Each number is 128 + 24 x the weight over its row's rms, rounded and kept within 0 to 255. Layers, rows and columns count from 0. Numbers have three digits each. The size before them is the row's rms in percent of the matrix's.

# layer 3 MLP down (transposed), 1280x320, rms 0.0397, rows 751-837, columns 240-319
087:178121122137102120146156072177159145139122106108116115151102137144119132121159163100154156102101111140082127083169081145131140122162137132108155096145088081121157101137124122095174089146105140125117159092129120112151156148154138099124119145
095:090151117145145115104107105129145124133159153122133083141124140171112142132154159136123082104144129152146124110149140100126138131101137159154101130105135150097085081132090082132084111082074112134169142088119128155160124152127136128160129136
116:123121092119111102146161151149128140144143101117170115149135090146128109137096135152100133138128127146114123083120128123076211167127112070176138128125146135114116146090145098164112138148143123149131121095134177143144121144155132131128127150
101:140132128145141171107110099136144120154094102071128137174132171204119143111128129138147137097142111112109134102097149066127131132143133154094118109121112116091154122132154125175163156128145113143120125155161152137067136136107127174144086130
108:148128152137118124081164134124124128119136129126131091097102104125090122157147101101129128144125102089148152105108112109137165102146089125119110129138134108130105135166150125169128145142124119064092117123175179109117107111153185172121147126
108:098141126132126144150137130104116107135081140090160141125170136117116113121142092138159125137109111104115122157093083134148128115130133157099130174124160139074111100148150140123116109113114129130119100098141112106084111135108149131150132098
097:121136135119119147147109146169126115132130140126123098138128145103100146127161119163104118109187126102145130106147124148102117098106174136124135125139092138159112120114119118113101140185124121134105127116129086085145081109132131112103144110
092:118095170126152153131090108128114153129110185146119081126158103103133157109113113140144115148149153144197098138112154096169150107116094097156146141119130114155121151165143129120138154115171155161125158153145146132138162145120140127122042130
093:146136155126104131153098124098158140117111144137114132144186124094112138131152104150156114141128130125134142109130103089129168107115091127092134145131182106120130150138124129142127121142135147126125153150120126138128108102103158128090100154
109:129106143139105084127077169096097123164108143188106123116122109136154120124097146127073123133116145118104158141122100150123149135135136146152133109099101149149088126108169137157115133124097147112136123101137128164123189113098092125161153140
108:098136128146111112113125171124126132118149136117134119132128144106130113132087136157132133158136135123109090155082093115107101163097150158073161100086104131073087161129161119095108163154121156112134164093107116098102131123131177164137163145
097:135102155136109131131110117122157121127110151118134147143143134160085151114125119139102132124146127117086108102118131106119125153118126084124109128112114119188131097126147093152132135149147155161072144139178064125111109158110141117141110151
097:110165139150119139139152120087130126175143119155163140141130118151130142139117082097129128152104134162086150097152115152158119163102086128147116152107166088143162124170148147201137119084100143115114092101096171151136098190136131109117113106
101:123135102123128138115107112143124139067112107120110114119135120164127125128119138167163135154142078129143146119129117059079081151154155151093181140131111148142135136151144135124108145121153145141146132146147123136093104131098096159156140126
100:134142144090086148133128129166181128137118114124167134157159132140137142139168161123166141132121105139144099175093118120166121155151137164132165087094172170127146154152114141113120134112114122149102159118145133152123091172102136125158175112
098:105141099099136138135113168133149136129103142157138092133105114154173112143142173106148115128131125135117114121138100099134093126126166129114096134141100095139117157124161140145128143137092063084081130160103092160101104174114122100082105186
103:138108108146114104141123170114129134110146106130163113205146105143117137105118079150152100115121144107140124127108100141119152186160133136129094088166119109136163156114117106154126130104108111165113140121127126136109119125175115102124151139
107:140170129109124145123131126173121117126150144112140089149103128133082151138155105152164135145155154123092105141108138156103163113110153140147137142146157125113085144123121119113120162152179105126126099141114113154125135169124114099119170100
087:116130105137164092105133105139106144118132101128145090109137130084148147097112105143123114155110162096139134137133112136122128134106128100104143107117109124150092132164162145136121154143114181121104137115116113143163123155129141135140127147
094:144098111099117149123116118118135149158111160100099175086142140158143125086133103138097114121135115135145142131113117149171106089111115146116112120122137105133123142155132099131111127149156116123114098149126084188121128128152091167119121161
100:094116167121130185151154105134126131149126117111117086114130155104094114133126140126160072112163133138121157079155134176133155120134134127099124106130156099162087114157124164150145136095117127154120109129134165151137158121140078117150122121
091:162112139158147124145098131069154132087182131108117140104157141103139116165127121133144155171076136138161151079148149122147151136133128124100144129104159116112106137140079118141108121134122155132100106167143158088166108136125133104083185104
105:130123084127091126120131161135160081124139113114116154104117124127107125138119073111159127110137163086147127098180107142122179108136145059116151141084134148137180139148118131134137109142080147135114069170083139120132124102144125106127090129
096:127127121147083106177110153096113131105093124178107107185120148119112104112157142105132125109104136132125171194151143098088070135113096167117151098138121125153145088124144092113126119166130109150154109106124147107106135111154077117123134120
120:119138148156117112144115124123142096150141145130154134147162125189120123155127134121093133097137102135159131137123183172138123160186116120156084132131152168115118124138132093137180125096099188163139104081171136111153137154147119122155136115
100:118166137114164119120103114159100102128182146154106131164097101134181150084091111128115096074116165097121148138130127120137114137108120126111173142097085155146164172102091120144129140129113118118123092155120135119118140138140130116166174084
116:106155122098121137099124125148112131122144076155121106122154137132167088079151181149123076098158121117127145103127149142071116131122131121158110163123147130114182117126091143075102116103125130126109107149140087089136142096153131099155130189
076:135132097157124143130159085121150117127080107119133113129093102144181148170158156118101146116136117101080118101121098096156132117095113164146151123153127132123106157168133130128128137143127095092120130110143140102158125143082102124067180163
094:124150188105114165138114115108149142139134097131173089186124120108129120121124090114135106144132127134130148145169102115167165149106111146090112066139174091133092159136121136144082147120120142135137122125085141134161084113145144093165147101
100:158124183145133141160088156115152110156143141161149168169119153151109114095124146129099130134121160128140125140099129097080133116101104110164133112137080166125183154105115129099099152123152114126103123111139113143110128119147099050148120104
093:119123116136124108155118127118131099128114125117127114119131155123168116101104101088143125153155154133143146095120137122155138107086137139096128135110117130121141114104106083141139114079100111096103140130127099129158150116112120075125118098
105:094130170139158111156103156132139149129129144146104114110158169120136120105129138126116161148096150121141130105120151124147088145099075202086118120091151168130156129106149163109149135146110161167124148126157151143182121096117136101126096152
101:142097138099121141137123153165107162156146131152154102164172169115122117099089124120143140134141142143151120171155146061141086126169108145127142085091148079129140132182136132114105134120123147101150115143099168162140121137121115154140087137
101:096110155132154113133168147101136095130136142144106165135162141135084100098103154104085162143157113111146101103102096155152124109122139148133039101119144109145171140131122124170119129108135129130121148157116129125108088110087176139120153160
089:115158113139134121166144135125127142127116094120100106152095084091121107124103112151095122111106126145082093145063056119117132126100117138154118095109117092113177154141172106106129111080128107145091120158097090111128123127132120165113178167
106:109135146117131127174145133167094090156102138075122114147123138068118117145124098139125149128126128138120105146089111140119139086146128169144136179098147124131163131146125129141167198140125118169111102174161124124124093145168086133124135138
108:125125121165125135119221085143182121152103107143102167087107185113124151125126099142113143129124128171118083108104144136116130118108099134161161093128121127120118159108131135161144129097161116134112142123146119136115096109116135156126122125
092:107113136159166175125161123132122087122145148136127120123111140145124158101155141143127147092127092116142124149157128143128150161148144099106138116117143132110131113138128089093144173138150136112119109114155133121096126054146173117157098099
084:120117109159126104156164143104147145154168107123114145118084124108123082182138112134129103126111109110140111125148106122158175070121155142127116084140128111149149130133136129106133117141132152106121132106095126125095123149165155109107142113
100:138103134113133107118101110143120150175111159103161156100124148124139169120142134109127131164184143144093144144147118152155108144132163136096099106130189117054116128162113143076155151124170143105170152156104134112142134150138134113100115109
099:149114133138115128119108145151137138150123143094122093119156090164143169168120104123137135073131132131153154128086169115135148146116119175106116102164151157156098146135122141186148102157127124135132151126153173128153104174118172086109139089
081:113099089113166119127146140116136147117137095088111117123130210106087110130174165102157160104118142107149110133069087139124101112131143162126178183127134134120126167151158142119114130165168112075145149140103117099089124115135108117069156122
104:124149116121120123121133116079135103158132133112188155137100104103135144160138068136153128172163165159147117146160160115099079130132120164147054128154110113140096144150128132078103136122145172120122171130161122079144119126129095149155149123
095:130111104085118087134152094133121140089145150153082146173119125153123103134135156114149107180113064098120068120142137088120129126132158123116110111157147122120149144097146150142119114080126131163183150123111129104127147143128100081167135092
095:080121075151130147168107155121104142144109136118096112119170144138126154121124141151134144138110098152151171102145122115130079108108162131150157149119131110138110114117173149136112135148101109177151144134152141097141179160129128127125135114
091:140112156136132145136102159140113149119135112143117112106132123081137118152136080122097102171128101147157159119111128106081169104125132117129108119109110156147120150134122104094105188164112155079113131104176162094165112139125143152147129155
100:112130121130148100127118151137104108083128116119147095068108186112130125126111126132177164181125124142130143129145144106079111097127148089094163131123149173122159124164106127161145137164116157086107117137137156115138141123122120123138061132
112:107131135130133092098094115153140127118151113127115137160066123145095113128141145138119142135102147111153137135120173138126132112101161086186171139098078128141131146143166124104133137167087122121124146110146114126115126162101107106134115126
097:168127142126118120125160102096112139136145150123103108141146150108115166181122083144147142088088144112119187144106125148119139137116122152154118124094095109127094181121138114151150115135146164150161100095136126112129122145060140139089135155
100:116124116110107146131144163158111125075153148128133154102162182140116137111154128139115086163109147110135109130130156101115120148135126103173176143117117134091123116129148074088140126081130136122123120118138126096151155146120159141175164108
094:120153161094170149134140149107175162197090107165120129120100152149135173140145123121118128097103148114168117137111159113126111165149163165152102125142135163124137138127110144175094111104120115129147154119130100116110101084115112088129118143
100:104107102154086149117117108123118160165143113120126183140103112125120137106095148134118076133125110131151130147137070103127119125137131095161151103137183134141121141119131162150134087129133138148145155081092094133116099141105126115183121128
097:136097140119135116136156127144167121110140117148130111124138165138126153159130099127125139131133119151088113150147128114097076129121162171133135165076126110111146113123169137134109114158118210131164190141137112108112091134139131149104130107
095:153119131153115122165111140100109146113177126120090119159089133130148140096144139144102120104133139125121142138123135113117122111086112131113185137162152143163097119144075138136147113096139167175118134130087169104080140136125140111124129161
095:079108130154133103116126123153119165118198173145115112140119125114129147180125177106110100134103114119153141124094133079112132103118122161170073108124080136113110121125165110158129105106109083097136105121119118117110143113097141132130166152
107:155136080070124097148149129103123112157133120080166175141136120128113108092115093178092096163176160117104110149156103149106108138146142105127119096154119122156136162121158145115155123156151146155120071148159148163125114121133148129144139191
102:143176168122110123147107134059164096117171124144149093098121115097095147111105127178124157141168088123155115135110157129138102139130088116144096115115156117119124121165098108143122100099102089106115119091159170105124108094099129150167116130
107:148133115155161117132138140159105112127165150128093123107144116148141101160099094108107080162118127080113094105148136120132132131112160107108107137106098154152118108157136116114141145096168133132092090109106162130159121141157119072145140144
098:143102153136142094103153141143129116139125111129130131138099145187095094081128145101132153116123093091142140073136152102132133113088162123107181104141103116064116113145102126153122131158107139110128134117132110117153143117115134140129130139
096:110090148131138117121146107156098136118118131118164104141082143173150137123089151101150123129136182184123129109169138156154093115133129149070110154102115106111122118116141135120132150167089144100109138174101079107124113110137112078195113104
090:165095154123140109101080130109157168155137132125097139128090119119129147117087179079138124154142132150182182161152129140095125110119117136143096142125142101111099133129106135139144099167177102098138133061087072143125167124103131172137122103
096:141148113140156078081152150093183113127144109119097125151164151125116147080093140132156070142138124171143106101175131107107167120094116133125124096116123114120153113117121119095123125111101107122127147140117114138161116095095102130139119146
096:124124145106161127123178155131142133091099129139094153153106111128089115149114145089118145158131115153128187124130100137161139148122166137142081112129107120164147110146148146161094136100130121118156098071113152103113150138137123158128132116
079:146138136157102116116144118109089160135112121168119141124138130130124128165126129094113093136128074125093098106122069128156120127128096117103138094170117125149126195118133089091089129145135147119133133117116145152165125108091133161096139132
106:138153092127145107129136122118098112115090133129110135141126157099137096130113073106113111084100137131126126132121179174100087135133125144142137129153140137199151144128113145100140115168140135168135097121122142096126132143136141152114100152
100:113092116133139164129115138083145114180091142128105107110132135129139142151140118144136149147080113141134130176115125148126099110099100086078139141130162120135148077155144168113152130119113176128110162092165149142159097122101120120160122144
108:115139136115171162119116126114143138132097116131142110081118153135118164158112173101118128140091138089113154094150113099122125136128173130119150148157123132076099153105113115143086172110164125133112135149124120098070167114118128135157161136
093:135105141119145105119165138153130137137109133149126136083094131114105110113158176109176124140121089108099096136089083095119084110140146107110122162099130157113146132147147139121126154138167123132137189117100142144131188146138133129145136091
097:125144113145176124137158072115097155145124104128120108143144109163128128145149124159115137108149124138079167114123110112155136145142151146156130114142132135137124143165171105195128161119114133156076172108130110169088117125149141160151125135
109:127119147106133185096146124139115130138108122175090149132135144135142146114160102149128144154088146144162122143105147112095176176153135117087146145120128188155140166138151188119140154135127086087084130121153119114144165138124136145124107110
096:094122145138142165137115098105139122169138191138128123126117136121132109149105131127081170139110103118165102135149138132168118141104118118125095136119083136149145100124156132128132123127110105106153096109075091120144095123138121159144104118
102:075137166138116103076134138144119168112144153117098124140108105147128142136160143164157138100131098102130122111135133152153101090143122130173142163124142129129154127120097133113139108140160132149124100102119128104140129117143107095081140172
079:166132081181116126166168114133151170119126094128096096127133142090144143160155154122116140129092123125090105107126114096103108079122129150125123139141142117120091123154124129108131105160144127092104108123108136115153130151125130142090170120
103:101174125117106136121167156200082110122132103125161101163093141152115138149086171098110078141121156092109148122128110142134179169183119106120124103133107149142149119077114104118101104073099104156128127125119170098154115128135122133134164113
110:138112135147085086109117105157117110139101149110097159151141131137135129094149146173135109100135153133153132122125129128119124116165129115131129148139164133154118114101099098131134084109157086099168097080205099150104161110161104112124129143
097:126136110119120130131100138144155145152140144140121084135149106159141128112108150148121142149167114131119122124121137133159170152094162142132105128133129148144079102136133102180129121109088113113097134162107153114168195124146134115152197107
097:119123110122120135105156118086120147126167119143141151073152141164143107157145081133123109155103133123115138092115164108119122106115103124132153143126107080115108142101146118131147116147102132111146142137150138158136165109114095129133093139
099:150111067105130132137119125093138135117167091104148128145101160126145147184106126064120109162111129123086133098123115119162166160092108157081148129077108139075141109133196106093091106121118119184124096121098128134095127120144151131166141128
098:158133150162107174115116153133147149147144130137134142152148147149120143116138135149143102130142157129167144098143111141126099147189091091140100115099163119159140136117140127164118133134128103115127154171145101085135145133139164108143096151
097:163135115119129115109155145137140102139113118146160126117102120102109113097131121152170118167136155121164124104149123141118129102100168083141118137121185082117130147131143113133149164133159093113126118153116161150120102143147168140128097112
118:128137113079186119106111106137131101120134134117162118115150112106119094069058097140100135125138150135084087061111162159128138119111177127125132130096115150070094143121146120161094134120108119120133115145104147102081172106142184142128156087
103:118139125148132136139146142135114160147120146091129123158089124140115113155134166139127151138156151129149171105173120143093109134131079147115127119146118121085131146155112154135106104130095103127172127131154139167120080153080156138085128143
093:143113111090140109132078109130083119108118128180148095131149156103116111090076119176114126101156115108113112130161141145133140112128090098138122132140166114140132147123153126128115136136130142137127151125137090122149164133122120129159153163
095:134073142101153121111099115157160176108157107118104131119129105149163113129147146164120151118109153109086148124097136099072139162152091121144134097154143152142119126152151127108086129158133101123063109115103136143114145121159139124120103153
093:169127148100125151130104144130160116139110090117091162131100161087080109136120144131134062168140086143160116136138125138100140104156098131143106150100109097141113112098139094191113130161100106136141085075101121143136146106115096094138115115
097:114155179148085113151070110134169162121153147153140118106090147117124103087141142144147123134141147105123107146100120069075133102097137114124103123086100124153136166110111153107155132136088096130127133121120114142079113129100116175074136111
102:117122145131134086149122108122123154129117133087124100103169174108100148108133165106175125119133087113117113125111119128109122134149131106139109160127150163095141132132085140129133159147146138120134149099115117160123196154103115130152077156
# layer 3 MLP up, 1280x320, rms 0.0398, rows 752-837, columns 240-319
092:184122147129101130118100096140106135177151132150160094132097159107119079143142084118135104101110134124123186151124111150140156130098132096131146092162122138109122163134135134103135134179126140160097100171121113076056144093143151118095096115
121:096113170134114157109124097115092140100147170145130170133145123155162102164145144121097133128188137175128129183102080128155115132110106155085112148153110127160109163147148123114145140123103109088132106074163115104110143113168126145131138130
096:160107112150115147128088136102092118122107127118125155158176159082128161134155156109131106150133121146136115141103139146128142091147167130132127151132191106106118107072111129104106119106138102096144086112105142134136131124180143098096166130
102:146114121145142155121138118130168120156118128162145119145144125125134113098102093141117141123118105114130098142152131131113095155113131122119126119142159156134093121135158135149157150110185130186148132109125118163090111118121127096135120139
105:132134124132148186061113110102133154138141163117120136139107121111133118116099140106155144107109200146146108130137085113111154126120170120135084117136170089127101112147138093102139161104140138106095113182117115103139153131122121116147106122
088:088129115128110079147151100153152166118119126153160176107171154135153126144159157125111123147123128118126079160110155152142129145114124124098145121098145101125114171101143126155118170129122141114130127132152173152146183121196130147116112146
081:162160159161126106100155135125124140133139120170123138122110105100115081182138101118129121119130144102143119160100118135104124115143122141117123157115150122110140066106092160139134106149141113101119108126114164123128176150151125107124122095
090:150134110140165135156116151082107146126100134142119112122080147163101108123122124137129132123096134116119153100115104116130110129160134110129141142138156131125123103117154133157155094112153138167123118123139123137125148149141145122118159120
102:133104112146117105108104164152105166115156109114129096136079098141112153132119098121107103144088127117144108107130143146173154113153133084144136158155110139155162083127158118144094183130115111131138118153107136101079130127078121118156123121
114:107099133186118153126128116104152097176108123134111110104134102111122125132126071111139119115147164098121117118175142126129107129177113141105104119126113125108101094111118152138093144135105124141113144085153093130128140166166112158172108148
108:175116141095169124150144107106130140140076129147164120169177133159131128113132175110130151120100118123146081162120111163104088116118155109112122096139116140132114110139133108166154135097116112143154113120119103138096146143145116107106092110
090:112119109132143106181149112141122133137145160200134131119142124115135117119146077135081135136096082148125129125118082166101084112110122060172166117135124100117139121119127143134131156119119097119116147141159160113099146154155132160118123140
097:117113123141137124182127137187111139121101107122142151099121078137118154097089082123127115071129112127103126094152099148120122184131102140124094140110142172156097134133106088126100146148111111127088117139115098137110143110159130124124143120
096:127117128113100162139134145161127133152138110150149120115136125114132100108106139181132145124166110110132142106135138129132165136125096101124113097126179114145140119118153114100165135126083075147113102102128142135097172147110140160107159129
097:124089108098129112144109168130103154110133152156143122099131125118180151144107081158133100024170166140165095160154120117077152167121120138160097115089120153148149139127121103091141119106129096119094164152131136131130123138133112150121156146
111:074132134138185141154105113120097135102110138192103129156127108124127111159116158106145135111079109144143118159162155103095161151139091063128115135064138167114116104134145144145160112110090137136136150172142140092153127124149152135136105140
106:152085116114125128169143124087110074115119108081168145116127103138145134112123155100113140147160094103138150130186148127145067173146142128124117156159080141111118152123120129117124100112127101089111124149126134095116129092127144100137124119
083:106168140114131155151095137149099148090120110105111153116163133163141101141145154150139109145139120107141083113132114143129136121169076098098119120144106134095135132161118107171121150147135137099153120182159136089140141114154079173121176158
097:110156113151135126118114112137072126115154069146119077111126131110097107164144166145091132145166104096126186126122127122089114185150144130104163105157132159106122122119146120103122107144108124146148107143185135068114125069144153109125111098
097:094115141113100152091140112077070108158085164128124105098133182147154137121152132079104122139135126160129148136106108133095116148065139128132125131155160133118159146070137127134132117130125113177101171110173159153105100117122105169103116096
091:125149152120138126078100155160140120161119120138127153109162125154136118126096094159109123156168146127091133127109137096140107145130144109093116104118089132083143120114133095118143098113147153143144148105138077158185108121150157174152089137
103:146118132127106134101136091163168124154151103128134121134143125165132153129112145144076117137070100115138076141134128161148152126147087120100123116119088139097090136079149101145127126099142108130162135082130171160184141140126124113138157127
096:123093106110141145079169128163091106123099147087168140130127133133109126092114094140157122168138100163111119136083117158138171118122149116149097154139113132146135134109094126091142098140105155117123141131165134097093126119146124105109091106
119:148129112157144134149130203131118166122161116102108161110123142117099156104081115097137116121112130141110129108147150119100139141128125119090105186131144108121118143121146142155119136110137156091141140139163154114117132122096107149163113159
102:128157120137128118117148109155135141165136135126115182116162192166154128070150118126148199131128121105136188107132175104116147133099143122110131135113126099094137121161098119142120131107120171135129140106160120117107137117147156130155108144
122:130147100121125126113116142159123115102165085111098111142166140169122118088120115146137119091134121116134098104110087176069121114130114117127146151127164151116127158174136100136128118152120073153077127136133100078156180106105099098131116152
094:082115164102140149063133128140088110126151158175137148132155143144148135133102191211121131124157106111159158170124120124137134143123061099142121119163139121093134110160139143158141131168134110136115099177116131053111109130112102132156138110
095:127149108145132147071159113116112168144102133103142142157148117133134136100120114163116075132109113089145110151166168137097090139108165133147113159134127101095118119153165096125109144111148111130109113127124179093113130136132077127159144128
091:100146104128143132108140111118096131162114122131108137106080073137089156091093107141145168080164086113136149151126109170117119119132192116162107116145114119122129139115149100142185140080116103110160128118147161111141122152086102167127118151
090:125110164146106114136159101097124161076153140110112166144135127147138075166167125137154135136126131118145156103143088132138120069110167073086139129131148109102073129143126116156108097148087121130108158115134075119087106145097152096126092130
100:132165124098117166117161140109112107126112172151124156160106108142130119161129093123148127136134133152097096162147102128157104097179141116152096163146151134119125116099160103114129116152149100149133141161138083126143118136159172129164119105
095:120131134117134122144132093133140125146144104111121074134091114159169169158155136112149096119143108116135139103157097097132146136121118076101090146172110106100117158117117097142081155128109069109114141173120122112098129145134112118113115144
108:115111105138131113129132173100130156094145108140115129123119100125119142162177152130135131158119108134139168124121116130092116151115137120109119132131140140132106124142102151151108122167138109140138113134120138151112124115081133184134111142
086:127120105152118158140126171138152121115094097136139080140153109158072139121105113165137112152124106138125135122138059146121116113120191138149105153164131129119126072137169133129073175173135114159132126128139139122088073132114104100139084074
114:107116134140146119144142101090148117109139124154128127093145118191124116099122139128086128125148116108121120119133121122121081139090160111115121142178078115139083146094093142094116080120102159123151111120128118110111185135102171112143133110
104:131145174114119095098096083123123136128119180118092108143167115135155149110162111104153110095141137135138086161163141155154166094105090137138149082142145136119155120114129125136148128075122105126108111115132112140102139117117138150124130138
095:138142136123079105148117123132134164106141131142113166150107088151131090147080150121081090146134144105120144119095129115140136132100126157132152105108129156108125150154099140161114139168104092110103128151085154155160119179124097138122122109
091:135159157093146091155114131152057139188140110138105122120127159119110138134082143115145092156188112102144164088171140153157120161142117120120139155099088108138112155088142094178102133128164105103128125127156134116102105158134116168128092136
100:087124119160085113107123109122099149114128150115104122165103164124123137121112125118128121129121136147117133135106109135090184160104140088128160171123130136174082173093105129108128121177112126136128110175156176133110134101135152172113143112
099:137128096097129105065120132133126119149171127085094162113107120119122154109131106131169123100111127091155128139124114152147114082167125101124154138174134141114114119181182130097150159072145150109154157129146101158142149092163130132142137157
091:079096159192080123164117110109130138151142137133120119146146082148132108070127145126093112138135150121089122079122118147144100162164123144119179138161151182138128101098105130174147137116108115105104124099093121156148118099119161152138096139
101:151145127117160176082138129119086077093159137130158104160132147121100114149118128091140145155129135129198147125131115103144128137116137145141140127117112127127126148100150118122116166104137178113130118121135110116137109117128125116138109105
094:140136193139078161152147138115124126158152131088174122128103133126175145078139126123138125119132120126132176094121146136142162153098147133117137124099126159104099148127116146119079152142158107158127112112114133117160122124117194126149081122
096:163144140111129115120131127093142103162100142114146126075133139138091116143118144160145113143146132153095125122138103107101115094161123101104104167075144123129080114149074148159141120098125134065130135136155088129120168120156162150129113107
085:117128099106132124101136110139149156166151121149136113162098119139136135104128151082112090143152137117151088090147103122106114139135136113107108134132112131158109212170113106104092123122126144114159135162147105124155031108130141098110095090
106:145085142143097135149126107119094118158150132126145132170144157149136118131158135141126124113181130109119113121122110103169114147069125122126065126130163082126128123139085139108142091170146113152107084117095140199087077088117105148119148120
108:110096117118130087111166172158124159130111168137114152146122134119127134104143079119114133127090138131132159159154150162152115131153134096144138130099095125133105131106127079093099118083108133166129146172145097088124131127089107092168130142
092:151141120109107122127151114109131096113090107146137153130141127167152166155117119138102134115094168148111143111125127140103096113135111102120125162108153113101149169110125098176092152079135106088062099152123089108108165113138131120144150124
104:115137112151103140102123112176121132114099133123108082135134113113132141113146135134138128119147108156170107158092120137126141137099116067126147121162129154145115120156144117124108114143169112102136119168115148135137085098066105077149107116
094:146121119159136097142117132176099159119163095097134112114114092138173073112137095144106130104112126092120111099154110116118115111143113120144146168157130130170123123191157113098130158135116138152098114150142131117120155156115137144124124142
096:166138093109129105159128131117169128168120092134087104107121112106130098120133083149106166157119118134083091128133127141081143113153136145099122116119157148152080107134126148099105092097132140150121117146111179161130154147089109114132098133
095:146118126069122114101109120157129153131101125158129145139125136136130136085083114087110138083139148145106149114156116139109158125129108077104107162117167071175080112118149103139118116105114143155110163096166127150107147112154110119113142095
093:114163169132118182120133109138081124137132151114132126131080133173103117116124154084130138122098112114131105172126103141133099156148091126145116139139109158134117081121130125103115075121092122151134090126119123162119146153165132116109108132
094:101145116135119148099132170122121145119081146155154143104127095149144100086110108166128128069167141147151103128131115152088098146155132104127108115088127134155110129165111116103079170173137148133076144155117118177086122122082167139138092173
111:113159104132111155158112157156080115122106167122097143094116098137094109128114170109159138160120156117115157188127144111164145119115114079152152149089078120068094145122162124110133130113143101124150119187152115133119105154106108140157142098
097:169090121101133132134108139136116169110090106137083127142171088164136135108087142119116126165142121111150104099153110120125160134097192168113183101133123104119112156105135132126146121154108061151137118101154103083106159078095137113155139092
100:175129173111079142116118144130104127109097134102106096156142162138104142158102109171151103095114108110065126115134125164138095128122112096158135158183079144172143137129151108097185119095120092114127137155178121154131140148130122107091148131
096:105111106159158129134117110146123127091128118118129106127133124140121155151145129139102093110116109086122192088113127080111058159107057057125099077121127142176119108120136150141138106145126155153085147136149138143135144173116123113140101155
100:172097143171096124144137133156116120217089155114137168117096102133145148134125136118115127116155075123118122161126160156167141132123108138129134158134129123161121179124121125102102111103140091165108137139115102145120101093140164135154168109
093:125166128153119155159158132130118064089163125145162137123160144125116102051147137116089131139117128129079141160133109162139147130115127125107129141151111148098123115128122124121145157150113153160093167180141134075146140111153111127128133163
102:126143147149168121165128119105086112162119111096160120130152134102162138112133140132109164150100115103100125070137154148152080153104160150136095138116125144087086164117109118106132140139161146102138162094121161136102082139145101119126103069
092:136159147153141115149119130065119117106121100083128112150096123142130097132154117126132152126116119156130091087141100095116109152102159132137103125124142154096122127084137076129107156113108122136131144088099105132122099149138150114127097127
086:133100145149141133105111133132149131167110139038143130112143162134150146111092139132172122123157128138130138142117151179141074134118128101111133140109147109162139150095126087195165118107109141095137127095104106135125131141118091088148118158
091:160134136087146129087129185098126157162141126129091137107079178123140110149143099105111128091121150156126132135135102168150136116143109126121129111119124176113104112116115135122166106142116114110135102129131155115133084134157112147160111177
096:113162095082161120138165101133116116137108130124115131130175119092138157140134128117104106132074137126106088144179110135119125142136154122153193102134132133133128122132157117155126157120130076138155138109162123143147103088127177155173104108
108:137130113154156132118104094136135159088095121133143144174087144124094120116075126126126156143124170155140142148093119146122144108119112141131140161087126124119142087122147146171152146142150109143135137135157124092099137106112145096151091158
095:122099120162165129157114142133173103131123159100153122131109130134154133160131121135097092130123125133114154142142137108124114138161094155154124119113124112146114154115169116119122123104096096139160120140137093088153153121151108102121129155
103:088166094088117136104130157136128128102117096125125186113118144118118166070120142152128146179108122098143123152073156121066101108094175134151099149166089128107107163158110117111075134133165158122106140196122126160120162106088153114136166119
110:137059176146120107187109117106138148108127136117144160122119182163131124083097154117160120106161111138169118155177144103109134163149078105100131121145145114132116116157156146156155128155146155077108170118116098070133090138106132153109090100
094:105165147164101096119097159142092130173137144105161138088111155165112092137138136142127054143125110087132145089160124162112132128102156130130129145102091125098151154112150147155135163168126089128105148129130159097125105097130113099130165091
107:129105153140096120116139088097131161139139101154126122168082127094136163145118091138129118178098163111112075115158106119163141104126111138118114119169079131116126136116148135146128157140156110104094139155118113137117101076165139141139123145
092:129144146134121148125115132116111120167106147128103100164133123129128124103113170163141136126108130095161157133128180130138134121123084110108081117148113141122141137110112158134125134117187104158131108114155122092121156153124098123132117086
108:203143137136177110139128142142126128112115102111124107124132164121086175157131144101141124114151176143126094175137096133113109160133121186077137126116133115122084093130109123134145129110144144127197101120169164119143125124140168116158165106
119:117110149129081131149125066134157155144133144096165145117114116155153123137121115154129150109145120132164142107098154166089111091122131073174114122093154113168133139125140104128170114169125126146130160127154164152116121130087112138102122155
098:130126124093145147138129155135126123101090059109130147140153145108166173132096121096117164195078147154117166106117120110128112156154121081127123125096154144084112118117118164174115134132126137114103095160081093139125149160115095132165088117
091:118151158127131119112115120143165165175131118129142168132102103120149111107123132099085099146109084127159156119140158120170140138108099131128144113070134171092142166151107122093171150111107114091123099109131150163160113103120146146122126088
105:095119153133154141130085121135112118117102121154156146148090105152107112163130146150138141140103199161152132154109086136107119107161121139145130116145126169113095134160163136097116132148154127135175142132149117114136145131112126123134138163
107:146148109118138084096103142141108178136116089125137145140105147128202113132091114130177105160152120103099128167167152163122165119164153142098139122149135118118102139115116158132098152135104143111139143105126157157109101143139141137170105129
088:122116115098125156075145122120116096126085099124070150101167125134070183138110134141129124128146112119139178159112136099135123137131122144137089144115130154115118146084157093138117168122117101137178119075150128095104115159124151150156114123
108:104126140136097145096129133120128114155158099135112164125120104113142138085152115137123133144135144148165126181144167129126174133140108093142129114131167123140133109108137106168094127121151159112105125121158158151120139104166134128126125141
106:125173143124158152157169129126114124131122144140120111150143125090172080151126144120111143111173126103150081135168109091128134119135165140131119162135134104133147148111131124170116140153091098134149071095158105141110159122120151106187125103
087:100129147172131111094168094162141170092107099128135097159143123154122107109143106107167113134099101128107129132121105077089113133098139123171134125118127154117083121118121123121118141103159094138147123129135157098100168136130102079116128117
093:096137099132146103081189149155128132121128050139137128120112110149111134113136102137114149150136102093123139103082107143134115156173099133156152112117123142115097083108151110131119104150149102093107134133110110114102154082139090115083148177
094:114099139142148106141102131155092135085118141126128039126157117153165146082153154151115101118145148144116157137111109128133118152131133109112141127110171130138117112137100140100130121103156135159089128121120122142138076114147165144153091125
093:159131115157188183135151151169141131119146182157131164095107109137157127078125121139081121123103112126122123158160151180157090114099108131129156148091143153108131090162179104125139141145175121133153149118129108122142120077100152157152111152
099:136138140092111107120139184160146121136161121126133129159125074110139114121107134127115131144103105118128130132121159120107147088140136178140124202157122134164129106115160100138121074096105099138133130147112101117120120148104096111115196091